Weights of a small transformer language model.
Architecture: RMSNorm before each block, rotary positions, no biases in attention or MLP, untied embeddings, normalized queries and keys, capped logits.
Training: a variant of Muon for these matrices, 187M tokens.
Each number is 128 + 24 x the weight over its row's rms, rounded and kept within 0 to 255. Layers, rows and columns count from 0. The size above them is the row's rms in percent of the matrix's.

# layer 2 attention value, 128x128, rms 0.19, rows 10-62, columns 0-63
size [ 88 107  98 100 111 103 103 105 110  93 109  85 108 101  95  89  99 106  93  96 111 100  99 128  99  90 110  97 103  98 100 100 102 106  89  93 108  99 125 106  97 123 110  99  90 106 100 115 100  94  93  96 101]
[[116 155 114 142 133 157 138 111 140 126  94 123 157 151 141 148 132 127 125 118 137 125 133 136 161 143 144 130 179 102  79 114 110 168 123 135 162  94 157 118 137 140 157 133 102 137 192 127 134 138 117  92 137  92 138 106 113 141  96 165  89 132 147 146]
 [111 145 114 124 163  98 114 138  98 130 113 159 120 139 156  96 151 155 124 103 124 112 121  83 145 115 143 150 131 133 110 135 169  86 136 111 108 111 159  66 134 123 108 113 129 148 161  85 126  97  81 150 124 121 139 131 131 136 128 119  88 163 117 142]
 [127 118 131  95 122 123  92 132 125 122  93 181 105 103 126 126 161 108 120  92 152 158 151 171 149 162 142 132 134 122 148 142 200 150 136 113 138  84 116  72 131 111 159 111 127 161 130 130 122 123 121 175 176 112 130 133 104 104 108 148 122 110 129 101]
 [114  80 148 112 143 112 109 128 129 118  99 134 131  95 119 111 123  92 152 163 126 134 127 127 139 124 113  98  91 138 110 132 152 135 104  61 148 112  75 109 123 121 126 131 108 116 123 113 111 137 142 146 140 112 134  78 106 153 170 115 125 149 109 175]
 [140 106 154 130 143 143 141 140 122 129 144 151 157 134 102 156 148 132 117 122 121 113 119 137 134 131 109 139 116 151 103 119 169  94 162 157 137 107 110 174 118 139 110  94 164  46  94 143 140 118 105 119 118 195 142 152 136 112 162  97 136 146 134  95]
 [ 88 109  89 143 133  87 147 104 108 116 130 107 139 118  82 141 143 164 130 124 126 157 110 125 134 115 141 150 132 153  97 149 145 111 110 105 158  85 152 128 149 144 146 123 153 142 126 136 181 142 144 146 141 141 137 142 154 143 112  64 132 136 112 149]
 [134 157 145 130 135 143  99 102 112 156 155 136 175 119 108  79 114 136 136 138 145 160  99 145 125 110 160 136 153 142 124 139 103 145 111 157 164 173 130 170 162 138 153 150 126 123 110 134 127 134 141 140 151 168  84 141 145 135 127 161  65  90 153  85]
 [153  85 124 125  85 127 140 106 129 193  85 117 118 160 125 135 179  98 126 122 109 141 152 177 140  92  99 128 194 132 111 113 122 108 117 166 105 144 124 127 107 118 150 113 144 145 135 139 148 135 157 145 131 150 109  99  95 110 146 122 152 114 156 150]
 [126 150 128 148 120 141 122 142 145 135 155 156 130 108 144 114 139 119  96 151  80 186 125 126 140 107 132 141 149 147  87 142 138 128 124 136 129 136  85 118 128 130 115 156 109 156 114 128 153 121 111 131 178 101 117 144 157 119 118 174  49 139 123 102]
 [167 127  92 161 124 130 145  78 122 133 114 157 114 146 118 138 116 167 153 104 151 141  66 134 145 173  96 164 128 155 169 135 145 111  79 112 149 120 107 149 125 134  94  91 100 104 143 124 108 115 130 142 112 110 142 127 102  60 115 105 124 133 134 114]
 [ 99 144 141 121 146 100 132 131 106  98 127 154 148 115 144 130 105 146 150 130 136 111  88  94  85 144 167 199 160 118 127 137 141 109 153 124 161  95 107 142 122 136 117 129 118 136 131 164 101 125 142  84 123  93 151  83 117 147 156  83 153 138 106  97]
 [115  98 102 133 135 112 161 129 117 127 128 140 133 148 129  87  97 175 140 131 142 157 104 126  64 157 157 108 128 149 123 150 116 128 142  70 138  76 178  78 112 130  93 130 147 119 122 117 155 146 140 124 111 124  84 149 133  99 146 122 118 185 190 138]
 [153  94 128 131 155 102 174  96 132 111 133 134 139 148 142 113 137  87 139 179 130 136 147 153 143 118  72 169 105 129 116 183 127 142  99 133 178 145 142 143 155 124 117 126  92 128 116 145 176 177 110 140 123 139 101 129 154  88  92 132  87 117 140 117]
 [161 176 128 166 115 129 130 173 131 146 117 123  90 156 102 122 125 155 120 162  89 137 116 183 138 143 147 169 109 124 110 139 122 169  92 144 137 188 102 138 144  91 153 124 118 148 117 114 133 135  71 110 105 154 130 123 146 136 101 120 105 146 110 140]
 [153 125 135  99 120 136 141 126 137 142 150 138 189 116 108 109 125 150  85 130  82 120 142 172 141  96 169 114  92 135 110 106 128 153 119  97  85 143 109 133 131 159 136  97 138 173 128 110 149 124 129 125 117 121 107 103 133 120 128  65 134 156  76 177]
 [113 174 146 150 142 126 156  96 115 133 133 138 166 138 165 152 154 163 125  71 154 131 115 118 118 116 139 169 150 128 125 124  91 170 109 106 131  98 121 141 140 159  71 161  98 114 106 123 130 101 115 104 154 108 137 141 101 105 119 157 129 132 121 138]
 [119 131  93 153 115 145  95 148 159 100 172 103 183 100 151 107 111 119 160 124 120 137 163 143 142 125  94 136 157 134 176 101  95 138 145 121  91 151 156 110 123 137 104 149 128 155 118 156 121 121 144 147 151 144 115 144 139 105 130 133 118 119 148  86]
 [141 130 159 135 133 131 141 128 125  99 126 109 135 131 148 116 129 151 124 140 118 152 133 174 128 150  90 112 136 120 164 150 114 115 104  90 137 158  59 144 161 122 160 135 137 129 118 163 145 138 105 140 115  81 137  97 140 157 146  85 119 159  82 121]
 [124 149 142 162 107 115  68 135 105 156 111 151 109  88 142 152  99 147 119 131 142  81 139 120 119 122 122 116 133  70 188 150 138 104 135 111 122 120 113  85 117 141 141 152  93 144 107 142 110 111 108 101 129 146 120 144 145 139 121 149 108 148 138  95]
 [143 120 100 174 133 103 137  78 108 109 103 183 126 162 139 104 106 130 121 146 105 151 142 158 175 131 118 153 113 109 115 110 122 137 107 103 159  87 141 101 117 144 161 144 114 169 131 122 124  97 105 129 140 139 126 139 136  57 147 109 108 141 102 117]
 [117 115 126 129 111 147  92 110 133 126 122  89 121 102 125 105 101 122 110 145 142 127 107 100 115 158 167 130 116 129 136 166 101 136 133 107 118 133 107 115 132 122 117 140 113 120 147 123 149 118 111 108 176  42 112 116 128 127 157 169  68 149 125  72]
 [122 145 119 101 144 165 141 116 133 186 138 132 118 124 132 138  85 141 127 136 137 123 139 159 123 156 119 123 119  99 121  47 140 123 124 149  90 114 158 161 136 125 100 141 113 136 162 115 117 118 171  63  95 117 108 124 105 117 125 152 128 112 121 148]
 [113 176 112 131 138 109 125 119 146 140 153 161 153 125 146  80 160 138 141  98 119 185 136 148 125 156 141 135 110 166 131 144 150 126 133 122 123 172 150 205 153 123 147 129 124 126 152 145 105 139 118 142 118 145 130 145  95 135 133 130 126 105 138 121]
 [121 112 127 147  83 137  99 148 122 159  98  75 107 145 126 145 151 110 135 124 186 125 121 134 164 126 107  91 146 153 158  82 115 123 183 125 120 139 114 156  93 132 151 159 163  91 111 168 126 123 121 146 152 123 131  94  92 139 146 124 151 130 183  88]
 [170 129 117 138 146 117 161 153 111 144 119 134 102 139 138 102 162 126 123 137  90 142  90 115 115 127 142 116 171 113  74 126 126 207 141 116 138  92  94 131 130 176 131 100 124 140 105  96 158 152 137 117 132 114 145 114 139 133 121 133 102  82 175 147]
 [131 163 123 133 115 140 102 121 131 107 124 120 143 117 104 112 103 149 118  98 136 107 160 165 107 123 141 155 127 135 171  62 106 145  76 127 128 145 137 112 118 130 150 160 121 184 129  98  76  86 147 118 127 157 123 142 111 129 115 129 141 118 104 154]
 [110 122 129 164 114 107 104  77 159  87 139 105 175 132 131 129  75 106 148 116 118 165 112  96 112 135  83 128 134 130 142 132 146 127 137 122 125 131 134 116 138 140 106 143 145 119 158 147  95 104 138 109 131 178 113 172 160 137 180 127 156  72 115 127]
 [137 133 123 121 100 102 167 171 162  93 153 151 122 159  86 126  92 153  90 149 149 119 122 139 139 139 142  96 136 129 149 106 112 111 120 107 126 153 169  85 109 148 154 102 114 124 133 143 173 151  97 186 102 139 145 139 158 132 126  77  87 120 152 145]
 [ 98 119 116 157 129 136 144 124  94 125 104 101 104 162 151  66 148 137 133 187 108 170 107 126 111 164 155 107 123 112 125 168 132 161 100 113 119 121 129 108 113 126  95 138 131 153 172  86 163 135 144 152 102  99 117 105 147 114 114 141 127 132 157 154]
 [127 123 105 135 187 129  65 158 140 150 131 117  90 110 146 153 131 123 149 103 110 124 141 177  73 152 145 163 123 131 164 154 145 146  92 151  95 136 122 138 109  82 125 112 139 132 110 125 120  96 125 108 131 125 141 157 156  90  95 144 146 148 136 123]
 [122 171 120 180 186 133 114 159 138 180  89 139 137 118 111 128 135 114 139 125 155  91 140 150 140 120 157 145 133 131 158  68 123 153 106 122 110 153 135 108 127 118 122 152 132 154 164  95  92  83 108 133  94 120 172 169 112 110 156 136  77 154 133 148]
 [117 129 131 126 144 143  75 107 148 150 118 108 174 107 100 151 157 158 151 147 127  95 107 129 184 127 103 140  92 106 151 164 146 135 128 122 134 128 108 134 119 143 112 142  97 144 168  91 125  93 151  93 173 119 101 139 145 153 104 109  73 151  90 171]
 [108 122 171 143 106 113 130 154 116 150 135  91 129 139 122 111 166 169 110 127 159 144 107 103 122  96 122 108 158 155 123 144 115 132 123 106 125 100 117 119 140 149 113 109 124 123 133 132 133 140 113 144 126 140 140 102 105 133 123 147 112 123 154  76]
 [146 104 118  86 114 139 109 123 140 146  99 128 130 145 147 172  58 131  86 147 114 131 134 140 139 129 101 123  92 132 172 145 155 135 123 148 124 145  68 124 138 115 124 113 119 127 145 171 123 110 157 147 124 112 101 125 154 121  82 123  90  97 162 136]
 [163  98 118 143 107 169 153  71 138 121 155 138 127  65  85 183 119 101 133 139 123 138 147  75 130 137 116 104 150 138 140 139 142 130  74 152  94 111  61 109  98 119 122  87  84 134 143 141 137 131 137 151  79 122 159 159 139 119 128  82 155 116 128 105]
 [142 114 112 123 147  94 127 169 119 152 105 156 112 121 151 149 157 100 133  95 122 128 119 118 132 147 121 147 134 109 141  83 139 181 110 158  88 130 137 124 112 137  95 172 106 165 109 115 111 171 166 125 101 119 118 163 127  93 113 163 138  91 146 109]
 [134 116 108 119 168 132 181 146 119  94 112 161 124 154 131 155 127  54  90 132 134 130 185 143 114  95 112 157 102 118 131 104 155  99 138  88 128 153 143  88 176 137 153 173 140 145 101 155 153 128 134 130 108 128 118 113 140 167 145 135 107 148  95 132]
 [109  89 165 135 136 143 144  83 142 145 137 149 101 135 126 152 158  99 128  98 189 129 109 115 117 113 147 125  98 151 128 102 132 129  93  91 141 120 123 118 104 150  70 165 129 146 106 116 144 146 153 124 119 128 112 142 119 106 150 128 162 158 134 117]
 [130 112 121 131 138 150 130  77 120 138 150 122 150 118  74 160 125 131 144 180 141  96 123 119 162 120 155 146 122 162 122 172 130 108 135 148 159 126 106 135 137  90 134 114 152 131 129 153 175  91 112  93 133 111 100 109 121 107 109  97 127 135  83 155]
 [127  91 128 139 129 144 104 120 116 145 137 145 159 112 136 133 127 117 111 163 134 118 109 114  79 176  97 133 134 125 112 139 195 166 104 175 109 116 146 108 153 155 136 108 138 148 164 130 109 147 119 138 117 128 122 149  99  90 119 157 150 137 120 111]
 [114 154 144 151  97 119 136 133  94 162 137  98 125  74 118 107 173 144 129 145 120 123 174  97 119 111 106 114 156 139 126 100 155 140 152 165 107 103 107 134 138 159 139 119 131 119 137 135 141 137 131 128  83 172 117 101 113 146 150  88 134 120 142 129]
 [157 103 156 146 139 168 118  97 116 138  97 122 170 124  91 149 112 126 142 141 162 116 125 183 128 129 124  71 140 154 115 112 124 135 114 130 125 154 109 120 165 131 131 129 127 102  98  99 137  99 116 114 151 149 105 119 146 116 162 147 135 114 123 130]
 [148  83 149  86  78 133 134  95 131 125 164 137 151 110 159 107 112  94 128 120 102 131 142  89  90 162 107 107  96 106 122 125 104  99 155 143  92 156 107 170 120 144 206 132 152 145 130 155 128 121 133 143 110 161 124 135 155 117 122 140 161 127 147 117]
 [137 102  85 152 145 102 141 135  82 123 128  87 106 112 117 109 145 168 154 137  93 118 101 119 125 142 156 120 116  90 113  98 108 113 135 104 150 165 160 134 128 129 184 148 116 114 139 176 151 135 135 105  89 128 116 122 165 160 112 143 155 138 140 120]
 [142 114 159  85 132 121  93 122 158 129 138 149 164  93 124 133 126 135 122  91 113  94 144  99 124 140 120 109 123 145 122 154 122 132 102 164 144 159 124 164 108 124 147 125  76 167 114 134 122 142 131 119 112 138 119 137 147 154 142 162 124 152 122 129]
 [ 94 138 123 141 150 174 163 130 135  96 119 140 186 116 130 101 141 151 125 144 131 132 186 154 128 149 154  85 123 128  94 146 123 159 158  97 132  70 178 147 140 143 151 122 156 134 186 123 116 163 129 176 106 115 126 122  92 117 155 123 132 164 138 103]
 [127 140 138 154  95 107 135 162 147 139  95 125 111 103  97 178 137 133 141 187  85 113 113 127 176 156 153 126 117 153  85 125 111 110 112 133 191 135 159 152 159 118 168 111 129 117 122 129 107 136 133 110 147 129 141  87 141 101 125 150 107 187  97 146]
 [109 155 102 157  95 153 151 134 123  70 116 123 121 123 144 166 161 112 138 113 136 163 126 148 139 115 147 163 100 135 119  99 121 148 166 126 133 166 147 150 158 111 144 170 122  93 141 135 110 121 100 132 113 133 103 148 137 177 172 118 106 153 116 101]
 [151 101 106 113 194 125 145 120  69  77 144  99 167 147 157 129 113 134 165 143 118 147 114 117 135 152 119 116 121 116 121 138 130 138 163 187 130 114 118 122 157 109 109 120 144 140 140 127 118 112 135 119  90 130  87 123 123 109 151 216 128 155  61 107]
 [133 152  82 101 149 124 127 125 130 111 120  65 152 126 123 129 124  97 136 165 146 126 130 102 135 108 102 121 120 153 156 145 117 165 153 148 139 137 136 161 119 146  85 134 128 110 134 130 108 137 161 147 191 105 156 115 148 127 147 128 137  87 170  90]
 [133 145  90  98 132 130  94 157 160 141 143 144  97 141 143 153 113  96 153 143 109 111 141 107  93 119 184 140 138 152 110 152 124 151 112 141 135 135 143 144 135 149 132 118 143 112  97 182 117 161 105 129  94 163  94 120 142 167 165 166 163 131 158  87]
 [153 146 146 141 134 162  88 111 150 139 145 129 118 139 111 150 122 148 149 161  88 155 127 114 131 165 143 150 157 121 121 149 168 111  69 179 130 138 141 115 158 151 174 134 135 128 159 150 109 144 117 131 121 156 129 192 200 130 131 145 109 149 114 135]
 [137 103 133 105 178 119 148  93 114 141 130 164 187 172 117 113 108 118 148 145  94 156  85 121 129 124 173 138 144 135 126  95 146 142  95  82 147 143 125 157 148 132 147 119 111  96 135 137 120 135 165 148  72 139 142 108 120 128 122 113 110 116 145 166]]
# layer 2 attention output (transposed), 128x128, rms 0.155, rows 10-61, columns 0-63
size [ 87 104  95 103 114 111 107 105 110  96 110  90 108 105  96  90 100 114  99 101 113 104 100 123  98  91 108 101 105 101 104  98  98 110  98  95 112  98 121 111 100 111 106 101  89 106  99 116 102 103  98  93]
[[116 123 196 126 133 107 168 146  90 153 166 146  96 137 100  95  87 123 136 148 142 143  86 126 116 144 177 147 110 111 127 137 134 121  97  91 162 197  75 141 152 105  77 122 149 123 124 135 120 120 156 144 109 162 118 153 147  97 123 151 154 110  93 118]
 [156  99 171 127 131 155 179 132 163 129 153 139 123 125 131 138  91  93 122 113 145 184 117 142  73 129 124 127 111 154 129 144 139 182 104 113 135 127 108 162 132 166 128 119 130 151 127 141 131 119 126 137 128 133 108 146 153 131 151 127 153 126 100 109]
 [153  83 155 100 138 143 135 104 150 109 112  71  90 128 156  95 112 136 145 156 104 124 101 130  97 111 155 161 128 145 117  92 112 144 103 111 118 168 160 138 122 148 114 148 151  80 134 126 136  78 143 106  71 127 132 142 146 169 129 111 137 160  94 150]
 [145 126  96 121  77 107 145 162 135 142 135 114 107 145 107  91 173 140 117 124 140  98  98 128  98 157 116 137 149 165 132  98 144 147 148 149  71 151 169 135 132 146 128 160 129 138 144 118 123  89 101 116 134 139 142 164 145  86  96 126 138  90 145 118]
 [100 126 123 116 129 153  94 108 134 152  99  96  85 119 145 106 111 113 144 108 127 141 145 147  94 130 125 109 132  51 145 168  88 145 122 151 128 113 123  75 143 159 145 159 118 136 146 147 135 166 146 124 132  62 155 129 162 155 139 125 162 132 162 157]
 [128 147 139 137 111 132 151 160 135 125 160 137 137 147  99 118  93 155 113 137 143  97 150 131 147 151 135 117 106 112  91 155 126 196 124 127 164 213  82 173 142 147 130 130 120 155 107 116 122 117 111 117 174  98 125 129 129  93 124 170  99 147 148 112]
 [141 126 129 116  94 116 137 101 116 124 101 119 130 135 137 181 114 144 136 124 132 113 154 103 181 136 115  98 123  64 124 120 111  91 147 132 165 120 111 119  89 121 102  99 119 149 177 116 146 152 124 142 113 120 157 104 131 130 113 102 132 163  74 108]
 [134 142 128 120 125 152 142  97 149  61 142 121 101 146 118 121 100 168 102 140 138 111 103 109 120 147 119 130 106  85 114 147 161 117 154 114 182 109 162 105 138 112 118 138 113 115 124 127 113 138 129 106 104 143 159 105 119 170  87 158 129 167  95 106]
 [123 128 114 113 122 100 136 102  93 145 135 101 135 146 116 148 109 145 186 112 167 139 132  98 149 157 140 111  97 119 151  94 108 149  78 107 143 146 137 152 120 122 103 130 108 104 166 120 135 114 111 141  99 159 128 109 128 142 137 117 176 122 103 146]
 [116  83 152 132 145 145 133 168 141  95 161 137 126 125 142  98 146 125  86 128 116 172 184 109  92 144 100 104 115 131 124 153 136 141 179 151 103 144 152 117 110 147 150 141 159 141 155 130 118 149 142 147 120 156 112 156 134 148 146 182 116 109 124 165]
 [116 106 128 119 183 126 127 143 114 136 129 140 130 145 125 115 137  99  98 127 139 149 178 179 139 109  90 139  90 156 137 131 108  75 122 175  70 178 129  80 134 119 111 113 134 121 121 143 134 102 174 151 131 121  66 133 175 132 105 163 151 105 169 129]
 [111 136 153 147 147 119 102 170 153 100 108 134 122 121 132 164 123 112 113 109 124 135 151 115 185 112 135 156 138 180 137  84 140 109 186 117 115 170 115 168 126 118 159 133 111 143 112 121 126 111 110 164 155 125 131 114 144 134 105 127  57  82 103 109]
 [105 136 124 108  89 138  79 146 146 125 137 126 109  90 158 140  96 144 121  85 159 174  75 120 131 142 165  84 148 113 145  99 133 119 129  97  92 119  83 107 114 138  90 138 153 119 165  93  82 143  79 167 113 155 137 113 129 162 160 146 136 133 101  99]
 [119 108 160 151 151 109 122  86 138 158 115 122 162 158 159 158 124 105 129 124 142 180  73 130 151 140 130 105 152  99 105 142 110  95 122 101 132 111 114 120  99 141 104 155 120 109 152 164 134 159 159 107 124 129 114 113  80 118 176 165 123 132 137 148]
 [118 130 102 146 131 124 113 133  90 129 121 123 118 153 113 165 111 108 141 146 147  79  99 127 127 140  96 152 115 137 117 214 121 182 125 137 197  90 126 178 103 114 133 132 141 126 129 142 141 174 122  76 150  98 136 138 122 106 123 194 104 150 128 126]
 [146 126 151 130 135 101 133 157  88  91 166 134 151 157  91 125 113 113 118 136 164 114 137 113 147 150 128 106 109 145  91 151 134  88 115 115 135 155 104 144 139 120 157  92 164 139 174 110 162 193 137 164 141 104 131 135 185 138 135 115 106 126 130 134]
 [137 130 131 120 134  94 101 118  88 121 117 145 118 151 107 161 168 131 101 161 127 121 118  67 124 128 125  96 134 106 107 122 116  70 100 106 143 114 100 119 121 106 119 118  92 118 132 108 137 170 116 122  93 152 146 136  91 178 130 100 123  99 142 125]
 [139  87  94 138 113 107  94 105 115 113 149 128 139 135 108 142 127 100  91  87 143  87 114 149 155 126 100 109 106 146 124 126 147 141 109 146 111 151 149 109  97 178  90 163 114 100 160 110 146 138 117  61 121 157 142 140 128 117 123 140 153 123 127 179]
 [147 105 150 148 167 161 126 129 138 135  97 131 134 152 141 124 127 111 150 117 156 170 160 110 133 136 128  89  81 151 117  93  91 108 106 114  66 132 129 119 116 135 101 108 127 112 157 146 172 141 115 129  91 120 144 130  96 153 173 112 132 122 111 163]
 [113 107 175 144 127 146  96 161 133 130 137 127 119 139 140 144 109 138 158 103 132 130 102 113  62 144 112  95 109 197 118 134 143  92 128 108  96 120  94 142 130 122 122 143 120 104 109  94 103 120 121 146  53 121 121 136 137 147  90 167 127 118 148 142]
 [124 156 133  89 152  97 143 164 114 141 126 104 132 104 162  99 112 128 158  75 114 167 120  91 166 152 140 118  82 141 150 106 135 126 115 128 106 147 145 104 146 138  88 125 141 108 123 169 154 136 151 173  92 205 128 132 161 119 126  86 149  87 114 131]
 [116 133 132 149  92 128 147 158 119 109  97 157 141 129 130 166 151 143 151 166  91 108 112 133  99 102 142 158 121 155 124 143 146 133 128  98 148 124 123 106 132  72 188 157 135 127 143  83 154 103 126 158 155 164 146 113 131 119 143 123 135 113 139 127]
 [122  90 137 117  95 166 156 118 123 110 150 152 132 115 123 171 136 167 111 131 114 107 139 120 145 107  99  86 146  95 121 147 109 139 106  80 134 106 107  97 120 164 147 151  95 153 136  94 177 118 111 115 136 141 149 115 148 114 105 117 107 115 107 159]
 [136 175  86 150 134  90 145 122 168  87 142 110 138 106 101  95 192 132 130  97 100 113 129  75 120 168 121 146 141  79 114 131 170 132 146 147 150 142 140  72 162 104  96 129 129 153 111 120 128 134 124 115 135 107 147 145 121 123  90  71 131 121 131 160]
 [138 148 124 102 113 106 102 135 112  96 155 118 163 129 101 166  98 109 133 168 176 104 148 165 125 185 124 131 126 131 109 119 135 142 177 142 160 133 113 138 148 106 104 122 169 133 130 165 121 126 147 144 118 117 104 162 159 131 132 164 101 159 107  79]
 [168  94 168 123 110 140 160 106  97 143 101 147 132 153 117 164 180 114 125 183 142 121 110 143 112 101 146 132 126 124 117 184 133 100 126 145 152 116 150 184  85 136 161 139  99 113 122 109 131 144 134  90  57 108 119  95  98 126 143 123 138 180 133 126]
 [ 80  98 116  81 141 100 154 145  91 152 148 166 105 116 143 132 117 157 109 158 122 107 191 145 146 100 141 125 136 151 150 120 117 109 125 161 143 125 149 131 123 118 161 119  93 146  75 124 114 151  85 150 136 111 140  61  78 112  91 132 121 137 160 112]
 [145 118 112 164 146 151 101 147 128 147 121 124 128 114 127 171 136 101 136 137 112 124 150 124 125 132 133 165 165 139 177 136  99 180 146 123 108 112 136 181  81  99 127 106 146 118  90 134  71 131 114  99  99  87 121 126 105 121 114 135 129 117  88 110]
 [125 131 130 108 124  65 134 103 136 126 161 146 155 124 137 161  79 145 112 115 137 157 119 144 170 122 138 127 118 149 108 144 120 127 128 102 138 170  90 172 134 144 110 156 100 112 108 127 112 131 109 141 131 181  83 140 138  89 124 134 120  94  96  84]
 [120 149 118 107  63 103 134 116 127 104 105 109 166 109 138 125 155 136 149 184 131 145  85 153 131  94  93 122 104 126 101 110 120  86  90 104 140 135 145 106 100 151 150 180 111 117 195 105 140 139 166 129 113 127  76 113 117 153 175 120 124 106 165 149]
 [159 117 151 121  73 151 192 154 113 126 121 109 135 135 133 149 120 131 132 128 135 152 108 152 111 117 113 131 130 162  89 171 131  86 150 118 158  95 141 131 145 140 143  97 126 161 162 177 123 125 122 138 114 150  85 113 123 112  94 116 146  87  98 131]
 [139 145 141 136 100  99 171 124 109 120 130 144  82 141 150 135  89  90 129 143 140 115 143 138 114 135 134 126  92 137 124 166 138 112  96 123 127 103 129 155 160 148 113 129 156 166 145 143 152 163 120 147 148 153 125 100  95  72  95 169 149 150 112 104]
 [133 133 129 121 123 115 102 140 112  60 129 138 155 140 141 129 103 107 160 101 173 120 140 102 115 149 163 134 116 119 125 115 137 124 112 102 134 153 127 138 135 123  75 130 130 158  96 108 139 163 142 114 145 119 127 129 140 154 118 114 142 134 103 140]
 [140 117 138 111 123  97  79 151 149 107 108 123 126 111 152 115 160  99 138 155 132 125 102 119 144 141 151 151 114 135 107 165 140 129 121 161 130 148 193  86  94 135 102 162 118 104 142 104 108  91 135  68 144 147 159 136 119 123 157 136 146 170  97 134]
 [ 90 144  93 140 126 154 131 168 124 134  92 136 125 151 158 101 110 162 113 135 109 158 175 159 138 148 148 100  89 145 116 135  72 125 155 136 131 135 173 135 125 136 165 137 152  89 102 142 120 109 121 121 126 140 116 144 116 160 163 181 180  99 157 160]
 [156 142 178 108 106 162 152 101 165  98 113 125 104 147 150 118 129 129 119 202 144 161 138 122 121 143 135 123 155 126 111 171  78 108 150 135 160 131 136  82  89 131 129 131 128  84 139 144 134 111  93 161 108 150 119 132 131 147 150  79 141 101 158 101]
 [132 110 121 119  96 136 154 134 117 166 144 110 128 118 112  85 140 167 144 108 178 111  79 161 149  99 111 146 145 159 121 133 151 142  82 152 150 146 129 139 123 133 129 120 109 106 153 133  84  88  75 134 133 130 145 121 117 115 125 101 157 146 134 116]
 [131 125 134 125 135 152 155 199 125  91 111 103 139 121 137 102  82 176 132 131 154 137 149 128 148 118 112 116 128 171 149 188 127 122 123 149 103 127 164 148 127 147 158 127 108 128 127 136 103 154  90 151 159 128 141 110 170 126 121 101 128 102 110 144]
 [ 95 150 113 121 132 113 149 154  98 131 121 165 105 109 138  95  98 153 131  85 109 144 125 153 107 122 107 123  90 122 135 119 169 135 108 117  89 134 114 163 220 166 127 129 167 159 143 126  96 130 131 148 136 137 128 140 112 135 118 188 112 141 129 136]
 [105 152  93 112 135 124 149 109 131 111 159 108 149 113 157  80 114 134 144 125 119 174 142  98 155 106 148 158 116 107 108 139 103 132 162  83 153 123  93 150 117 108 106 129 159 121 140 112 157 126 116 163 156 118 104 111 116 170 130 140 130 118 129 102]
 [133 111  97 114 145 157 130 121 157 122 106 193 121 144 121 152 115 109 103  96 178 120 118 159 116 139 150 124 110  86  92 147 136 153 140  94 139 141 134 106 157 118 139 127 144 163  95 131 149 121  87 121 126  92 133 130 147 154 124 152 145 157 124 113]
 [104 118 112 140  98 140 140 119 108 110  53 120 108 140 130 117 117 123 141 111  96  94 146 130 128 116 162 135 125 109 116 106 125 112 178 151 160 121 133 135 109 113 163 139 166 140 174 106 125 114 133 114 115 103 154 127 119 114 150 141 153 163 139 147]
 [ 66 170  66 171 126 127 125 147 137 111  73 103 100 134 128 147 131 171 149 161 118 119 138 133 161 113 137 122 107 161 119 145 136 137 122 132 154 118 126  95  79  97  90 127 113 118  74  93 130 126 106 106 118 116 156 115 124 146 116 129 109  99 142 163]
 [112 162 117 151 120 102 120 132 187 144 144 165 143 165 126 127 119  93 156 136 144 132 108 131 132 153 100 138 136 132 140 129 159 136 116 120 103 124  94 118 110  84  75 128 141 128  98  98  99 115 126 155 121  81  92 118 126 109 121  83 131  91 154 121]
 [126  98 104 151 102 168 128 127 122 120 165 143  87 140 175 128 130 138 138 150 158 139 140 128 149  99 139 107  91 104 157 122 109 138 156  93 102  88 182  88 112 152 131 148 123 115 155 128 151 133 128 101 137  93 107 127 146 191  98 103 151  88  96 103]
 [124 132 120 129  80  99  85 106 115 140 152 128  84 144 136 105 141 127 121 109 113 107 109  89 148  96 139 153 132 123 127 134 121 135 129  82 137 160  74 143 143 128 106 152 131 106  88 119 149 107 108 126 134 123 138 145 179 108  32 128 113  91 103 143]
 [134 158 144 137 152 148 113 143 110 155 153 139 106 165 124  76 116 138 161 116 142 105 129 116  58 163 143 128 110 101 119 146 152 156 128 139  67 141 120 115 136 115  84 130 135 180 125 134 115  80 124 153 112 121 124 139 110 110 118 157 136 108 151 153]
 [119 123 117 150 127 103 143 131 141 188 147 116 171 137 136 118 141 110 107  85 132 106 104 117 176 121  91  81 139 118 119 166 141 114 107 131 148 135 103 110 138  99 132 128 119 138 108 166 134 112  78 126 152 123 159  97 122 109  92 119 176 133 142 148]
 [ 81 148 153 120 129 109  95  85 143 150 108 143 104 125 147 115  99  99 143 114 131 146 126 128 129  97 106 147 128 126  97 126 165  74 120 113 146 137  69 122 139 156 125 132 117 101 120  88 146 124 151 150 113 125 152 147 151 136 108  84 124 103 159  82]
 [138 155 145 115 136 119 103 126 139 115 102 126 132  77 102 134 150 115 123  97  86 142 147 103 114 176 176 148 157  80 116  88 106  57 145 150 147 104 115  90 143 105 140  94 142 139 109 127 131 115 140 165 125 155  93 124 123  96 138 103 136 150 145  98]
 [118 134  96 118 129 108 125 148 144 146 152 101 185  99 120  92 141 133 135 145 145 166  94 112 118 168  94 141 112  83 156 127 118 125 124 157 119  94 123 128 112 128 135 138 111 128 142 149 136 112 131 144 125  69 145 134 145 116 154  90 122 146 123 131]
 [126 126 109 126 119 138 141 136 123 137 133 119 166 115 172 130  71 130 153 128 149 110 150 172 127 112 116 117  64 122 145 152 119  91 109 147 133  86 131 149  64 157 112 143 112 143 133 113 132 104 140 114 129 108 102  61  83 119 128 148 171 163 115 136]]